config.toml
num_hidden_layers = 13
head_dim = 32
vocab_size = 2048
positions = "rope"
init_std_down = 0.0
beta1 = 0.95
weight_decay = 0.049
warmup_steps = 220
Each number is 128 + 24 x the weight over its row's rms, rounded and kept within 0 to 255. Layers, rows and columns count from 0. The size above them is the row's rms in percent of the matrix's.

# layer 10 MLP up, 256x64, rms 0.192, rows 225-249, columns 0-63
size [109  87  72  82 107  99 101  91  94  96 111 101 113  93  89 102 115  93 112 103  97 115 104  99 102]
[[137 175 162 103 133 117 155 133 128  92 134 124 100 108  96 126  89 120 185 173 136 156 159 141 125 112  88 108 107 128 155 120  90 122 112 148 106 122  72 122 111 125 113 129 150 115 160 114 146 133 171 165 104 155 114 136 110 100 117 119 136 110 120 159]
 [137 142 112  97 107 117 106 167 145 140 119 135 123  91 128  94 137  66 145 145 117 154 119 127 124 175 126 147 110 193 130 165  95 136 131 126 164 119 134 102  90 106 141 174 154  67 138 122 143 111 101 128 131 107 133 114 102 114 130 130 147 138 142 144]
 [136  94 171 123  75 105 119 124 206 127  90 109 168  94 148 134 114 106 165 122 145 141 116 118 112 129 132 132 162 166 122 115 139 147 182  84 119 100 136 155 105 118 125 134 143 126 126 141 124 139 122 125 148 167 122 138 121  85  93 137 129 126 133 126]
 [147 130 199 128 113 189 116 112 118 144  98 150 125 139 119 136 141 125 120 167  94 103 109 109 128 173 115 133 113 119 128 164 140  82  97 124  88 102 146 182 129 136 114 131 134 131  95 152 151  97 125 151 125 131 103  94 128  87 146 124 125 119 146 133]
 [139 144 163 119  90 116 132 120 118 142 129 102 138 105 152 114 136 128 120 153 116 137 144 162 157 152 106 105  81 135 133 150 106 122 129 104 126  81 135 106 130 131 134 151 104 153 153 135 147 106 127 129 172 132 146 156  28 107 134 106 155 114 156 152]
 [172 159 157 140 109 101 192 145 157 158 120  98  86 104 152  92 112 157 169 123  91 115 153 148 124 148 126 100 124 117 111 130 124 128 139 141 127 114 142 137 101 141 163 132 124 119 151  76 111 138 113 125 187 158 119 143 139 132 103 151 110 116 144 127]
 [141 139 148 156 123  95 139 156  76 133 150 136 114 100  75 112  92 117 149 138 136 130 168 125 143 112 125 127 117 185 103 134 161  98 105 115 185 111  85 133 106 110 150 142 130  96 140 136 111 120 172 122 126 150  98 136 141 142 113 143  92 151 140 151]
 [165 143 124 104 140 149 101 160  82 138 131 166 118  94 119 156  94 101  92 131  74 103 112 138  93 159 139 101 147 160 151 136 115 123 152 130 151 101 132 137 130 107 137 148 115  81 123 150 143 127 114 138 172 124 111 129 142 106 156 112 159 115 167 167]
 [145 133 120  92  81 134 107 131 132 126 139 111 139  98 155 113  90  89 118 202 123 135 122 129 161 154 130  75 195 130  94 132 109 103 146 119  98 140 129 129 126 119 144 122 130 138 168 142 146 155 136 164 157  93 130 108 101 144 127 127 118 149 131 120]
 [152 107 119 117 109 137 120 145  98  82 141 150 124 149 146 141 127  85 122 158 109 144 154 115 142 110 131 110 140 146 141 148 170  95 120 135 152 116 122 125  98 111 108 136 116  86 136 183  86 141 135 141  85 125  81  86 104 130 183 119 119 108 165 114]
 [135 136 135 126 105 155 106 157 107 167 110 124 151 137 106 109 119 109 143 154 123 112 142 142 165 147  90 146 117 116 103 154 181 129 146 137 163  99 145 159 106 139 126 138 100  59 148 122  91 110 101 129 152 141 137  87  93 138 122 105 185 118 131 120]
 [173 112  95 163 117 120 119 141  97 157 110 131 121 114 138  94  90 133 151  98 111 123  91 132 169 117 116  90 146 164 128 169 165 152 101 111 111 135 181 122 129 100 121 173 107 114 137 154 157 101 116 135  90 106 111 138 110 130 144 137 139 135 166 141]
 [136  93 152 114 137 138 130 133 137 174 101 122 135 111  88  88 153  99 130  86 122 107 155 166  92 170 116 112 124 125 157 159 145 117  98 118 133 107 140 161 142 121  75 161 137 133 111 126 139 157 131 136 126 170  79 128 123 102 133  76 123 113 114 142]
 [150 155 125  95 145 121 129 121  74 129 111 139  76 147 143 173  98 106 145 108 112 100 146 195 114 167 134 158 106 116 111 131 138 122 120 154 140 160 110 118 136  96 150 140 132 117 128 103 114 158 126 158 155 136  86 105 124 137 119  96  96  91 136 109]
 [134  97 148  97 118 146 130 186 144 106 101 135 130 139 105 103 135  96 124 144 146  65 155 146 112 137 144 109 116 129 146 148 156 125  89 108  94 114 134 146 150 133 136 130 110 106 116 127 110  96 154 120 108 177 115 104 129 152 114 132 182 130  95  73]
 [120 123 141 134  91 194 156 114 172 128 117 134 130 134 114 143  59 121 138 131  70 116 119 145 125 116 122 137 128 143 142 157 127 129 135 126 122 105  87 150 118  95 121 115 141 125 145 105 106 111 162 129 134 196 101 118 133 154 146 118 102  90 116 161]
 [138 145 119  95 102 102 120 131  81 192 142 109 113 118 126 136 104 116 129  97 113 129 139 128 165 178 119 137 142 185 133 131  99 103 131  88 153 117 134 101 103 146 136 147 142 124 159 121 182 115 131 135 106 114 147 101 128 101 142 113 147  71 144 127]
 [153  91 112 129 148 135 180 120 107 109 136 102 138 127  73 103 139 121 143 149 156  64 152 135 138 103  91 133 108 138 118 125 173 133 121 122 126 131 161 122  96 121 154 148  95  82 134 117 113 159  88 139 132 159 123  83 147 161 139 105 120 122 131 137]
 [157 131 162 148 115 113 120 145 114 137 171  97  85  98 156 147 127 151 127 106 125 147 141 166 118 167 124 124  88 148  95 164 141 132 125 131  98 115 121 126  83  95 186 158 140 150 141 108 134 136 119 146 128 133 123 109 132 107 127  73 142  82 111 155]
 [133 109 103 150 129 150 144 136  79 166 127 112 133 141 112 127 125 153 130 165 133 100 122 169 123 150 116 125 120 141 135 172 146 127  90  78  93 104 132 124 137  85 170 158  88 105 128 157  75 131 137 155 176 126 109 110 123 138 117 100 121 135 148 157]
 [128 138 150  85 121 158 153 113 116 138  93 128 149 133  87  93 105  89 110 168 151 100 110 160 129 118 122 104 140 184 136 153 110 134 101 128 130 150 127 121 128  97 189 171 148 175 134 154 118 134 126 114 133 122 118 137  87 120 109  87 107 122 127 135]
 [154  94 108 135 143 113 138 182 131 155 131 118 121 121 123  91 103 117 116 138  90 138 131 177 143 138 105 137 149 142  94 118 138 108 147 140 111 118 138 181 117  89 124 125 134 117 116 125  88 172 140 137 184 171  91 136  67 111 125 143 130 138 112 139]
 [130 122 148  88 102 124 121 144  99 156 147 151 119 108  82 134 108  87 135 110 161 161 177 118 155 138 106 135 112 174 107 153 108  95 144 126  84 133 124 137  67 142 151 143 141 109 129 115 141  81 110 146 141 146 129  93 136 124 110 115 135 102 164 144]
 [164 150 158 148  96 178 153 135 146 137 111 136 117 119 132  89 116  67 117 204 120 138 103 147 101 108 104 109 138 139 154 150 172 115  97 139 106 133 140 135 138 146 115 141  98 112 128 148 123  86 162 127 140 108 127  92 146 142 155 118 117 147 126 132]
 [151 111 110  93 142 129 183 114 116 146 104 110 120  99 156 108 141 110 150 161 137 110 144 148 120 150 136 136 177 145 161 159 110 136  88 110 161 128 148 178 117  96 149 113 120  81 130 137  74 111 129 135 112 136 120 112 129  94 138  82 153 133 152 138]]
# layer 10 MLP down (transposed), 256x64, rms 0.176, rows 225-248, columns 0-63
size [106  88  73  83 105  98  99  92  93  97 112  97 112  92  86 101 118  94 116 107  98 118  96 103]
[[123 125 106 107 114 130 176 107 103 119 166  88 142 132 130  88 123 111 164 137 140 161 100 126  78 148 134 128 131 123 133  88 157 130  95 141 117 121 124  94 128 165 131 126 108  88  87 117 181 114 154 140 121 141 149 137 151 154 127 122 174 155 166 106]
 [156 157 174 139 124 127 110 142 109  97 130 137 103  86 101 105  71 100 128 117 147 161  73 119 116 156 120 149  90 126 130 103 150 152  78 146 141 141 117  90 133 150 120 150 135 171 132 131 149 148 126 112 134 105 149 116 143 144 159 115  95 122 162 107]
 [142 102 152 111 174 131 123 137 102 125 142  77 114 157 130 139 103 121 159 134 151 168  71 133 106  88 142 140 146 125 176 157 124 150 117 146 119 105 127 117 128 129 167 159 109 123 143 101 122 102 127 128 103 134 145 115 146 161 169 105 144  80 119  84]
 [114 133  70 122 155 183  87 141 124 152 125 161 131 177 155 129 128 153 104 120  90 171  94 143 145  87 126 104 126  99 124 145 128 142 113 156 122 165 142 133 143 103 122 152 101 110 129 119 134 130 102 165 117 145 102 122 121 121 137 103 100 103 135 176]
 [ 99 104 151 140  99 122  80 123 161 126 103 129  81 164 124 145 146 134 132 132 113 105 123 161 119 127  82 119  98 148 110 155 152 121 155 127 164 126 125  66 126 139 113 109 116 110 114 118 129 162 182 153 121 147 112 127 129 126 165 145 192 123 138 132]
 [156 117  92 120 127 147 103  90 144 134 172 173 145  92  95 146 144 116 116 132 108 151 122 119 106 118 143 192 119 132 145  96 157  87 131 128 108 143  94 155 148  67 153 140 137 115 137 152 125 148  81 131 118 108 105 128 149 113 109 156 114 136 132 145]
 [134 156 132 135 118 118 100 138 121 137 152 124 107  99 110 123 158 122  74 139 140  99 119 160 103  82 159 116 129 184  73 108 101 173 148 150 163 122 104 102 127 116 169 152 126  99 123 112 128 143 119 131 108 122 109 124 113 168 162 165 125 156 133 117]
 [154 100 146 149  89 164 128 119 137 140 130 127 140  96  82  89 114 144 120 161 124 101 124 134 112 148 113 137 130 121  95 162 183 147 146 124 142 114 119  84 116 123 141 147 143 125 100 157 190 144 145 163  94 150 139  86 121 129 106 151  96 108 159 127]
 [119 110 141 152 109 123 148 112 149 128 128 172 123  75 141 166 105 140 121 165 104 101 138 103 118 126  98 120 126 185 146  93 146 138 104 119 104  75 110 123 141 102 135 123 142 100 109 131  71 125 158 111 141 176 142 130 109 159 146 164 128 156 135 129]
 [121 114 147 105 114 122 159 119 140  93 159 138 125 123  92 131 115  86 129 147 131 135 133 165 103  99  72 120 159 127 117 124 141  90 130 170 108 115 134 117 102 158  94  92 139 123 127 104 123 176 134 128 148 137 144 163  77 118 139 148 177 165 113 157]
 [150 126 169 112 143 140 166 106 149 106 109 150 148  93  88 123 148 143 108 135 146  61 139 153  83 143 106 146 120 139 144 128 167 105 137 115 149 157  98 160 136 143 137 128 124 115  96 119 128 129  95 138 126 113 134 122 162 180 109 124 169  92 103 105]
 [122 119 124 161 147 120 109 141 123 114  92 123 149 124  89 129 138 122 161 122 111 202 112 100 105 136 150 177 114 149 153 137 129  80 127 127 106 129 180 128 132 115 113 123 139 124 129 125 159 136 163 137 124 147 150  92 169 126 155 111 132 132  77  80]
 [151 121 164 148 126 167 113 132 121 126 160 151 146 128 135 123 106 137  95  72  72 149 148  80 173 102 107 109 162 143 139 107 156 123 163 128 123  95 151 156 140 152 110  98 138  87 110 156 135 122  88 109 102 126 147 145 135 127 105 114 113 144 128 147]
 [131 133 153 152 118 127 161 120 160 115 103  89 149 136 147 115 128 117 142 133 103 107 119 169 129 105 182  98 162  73 136 171 138 116 112 133 132 129 127 148 176 127 150  99 103 114 117 156 108 145 148 174 147  77 122 120 160 109  97 133 105 138 105 146]
 [113 133 121 136 147 118 149 144 130 147 103 132 132 237 129 139 124 122 166 133  96 122 140 159 120  95 122 142 141 135  76 117 135 102 114 126 135 134 117 124 117 183 140 114 148 128 106  82  97 138  90 118 108 140  95 123 165 152 133 136 129 138 129 140]
 [127  96 169 122 167 129 178 109 134  93 109 136 126 108 106 123 157 123 169 128 154 130 142 101 155  75 158 126 127 123 118 150 150  83 110 179  83 129 135 103 101 152 117 113 157 105 152 121 133 134 112 138  99 113 119 125 121 151 154 115 132  91 168 137]
 [ 97 135 156  96 140 102 111 147 142 153 160 100 160 111 117 146 103 114 135 123 123 136 114  76  93 124  91 174 153 111 144 163 116 110 141 135 130 170 117 141 125 166 115 155 134 146  97 113 117 121 169 104 111 133  88 158 124 125 157 139 164  85 129  94]
 [116  82 150 144  91 121 134 123 135 144 117  85 122 150 140 161 102 118 165 112 134 114 116 212 119  80 129 138 152 140 153 121 126 145 118 115 103 101 111 110 120 152 121  86 118 145 132 141 128 122  92 149 172 131 100 145 137 117 147 168 133 153 139 164]
 [125 115  96 137 143 115  46 165 118 156 118 122 135 112 120 118 174 121 133 154 122  55 136 143 112 119 114 137 123 145 104 101 124 109 145 107 140 119 152 136 171 139 104 126 131 154 123 143  91 122 136 133 168 175 107 134 131 150 143 166 149 121 121 158]
 [113 138 133 156 166  73 137 122 133 177  94 141 122 201 136 126 119 153 129 102 138 120  98  92 165 105 101 133 128 143 128 127 161 143 136 119 121 153 119 125 141 137 139 129 151 125 116 129  99 111 182  94 150 138  99 119 122 103 132 177  85 132 109 107]
 [112 151 176 142 106 141 120 106 158 131  95 128 160 135 123 139 115 110 166 140  96 101 121 143 148 110 184  90 146 140 122 159 135  97 161 149 136 113 164 131 143 151 131 158 117 139 131 111 141 122 147 104 123 117 118 134 166  95 152 146 102  78 104  71]
 [ 88 194 146 138 127 108 126 117 136 108 124 148 107 156 171 136 112 165 162 127 128 141 143  74 128 117 172 136  94 155 129 114 110 116 121 125 138 136 128 115  85 127 121  95 119 148 138 148 135  94  80 141 128 119 163 117 193 146  99 119 117 124 117 130]
 [128 141 122 147 146 124 155 142 149 136 127 147 131 148 134 138 129 117  74 113 157 111  66 115 139 123 136 140 169  73 129 126 113 106 165 140  99 102  89 130  91 112 182 105 175 145 115 162 117 122 110 119 159 114 110 142  81 125 134 127 156 148 133 143]
 [141 139 104 140  92 145 124 161 136 163 146 109 131 156 107 147 141  82 110 159 147 115 167 158 124 164 125 114 138 115 115  91 111 133 130  76  93  91 109 109 168 165 158 138  95 127  98 157  98 113 113 112  96 172 137 135 110 125 124 131 145 147 100 143]]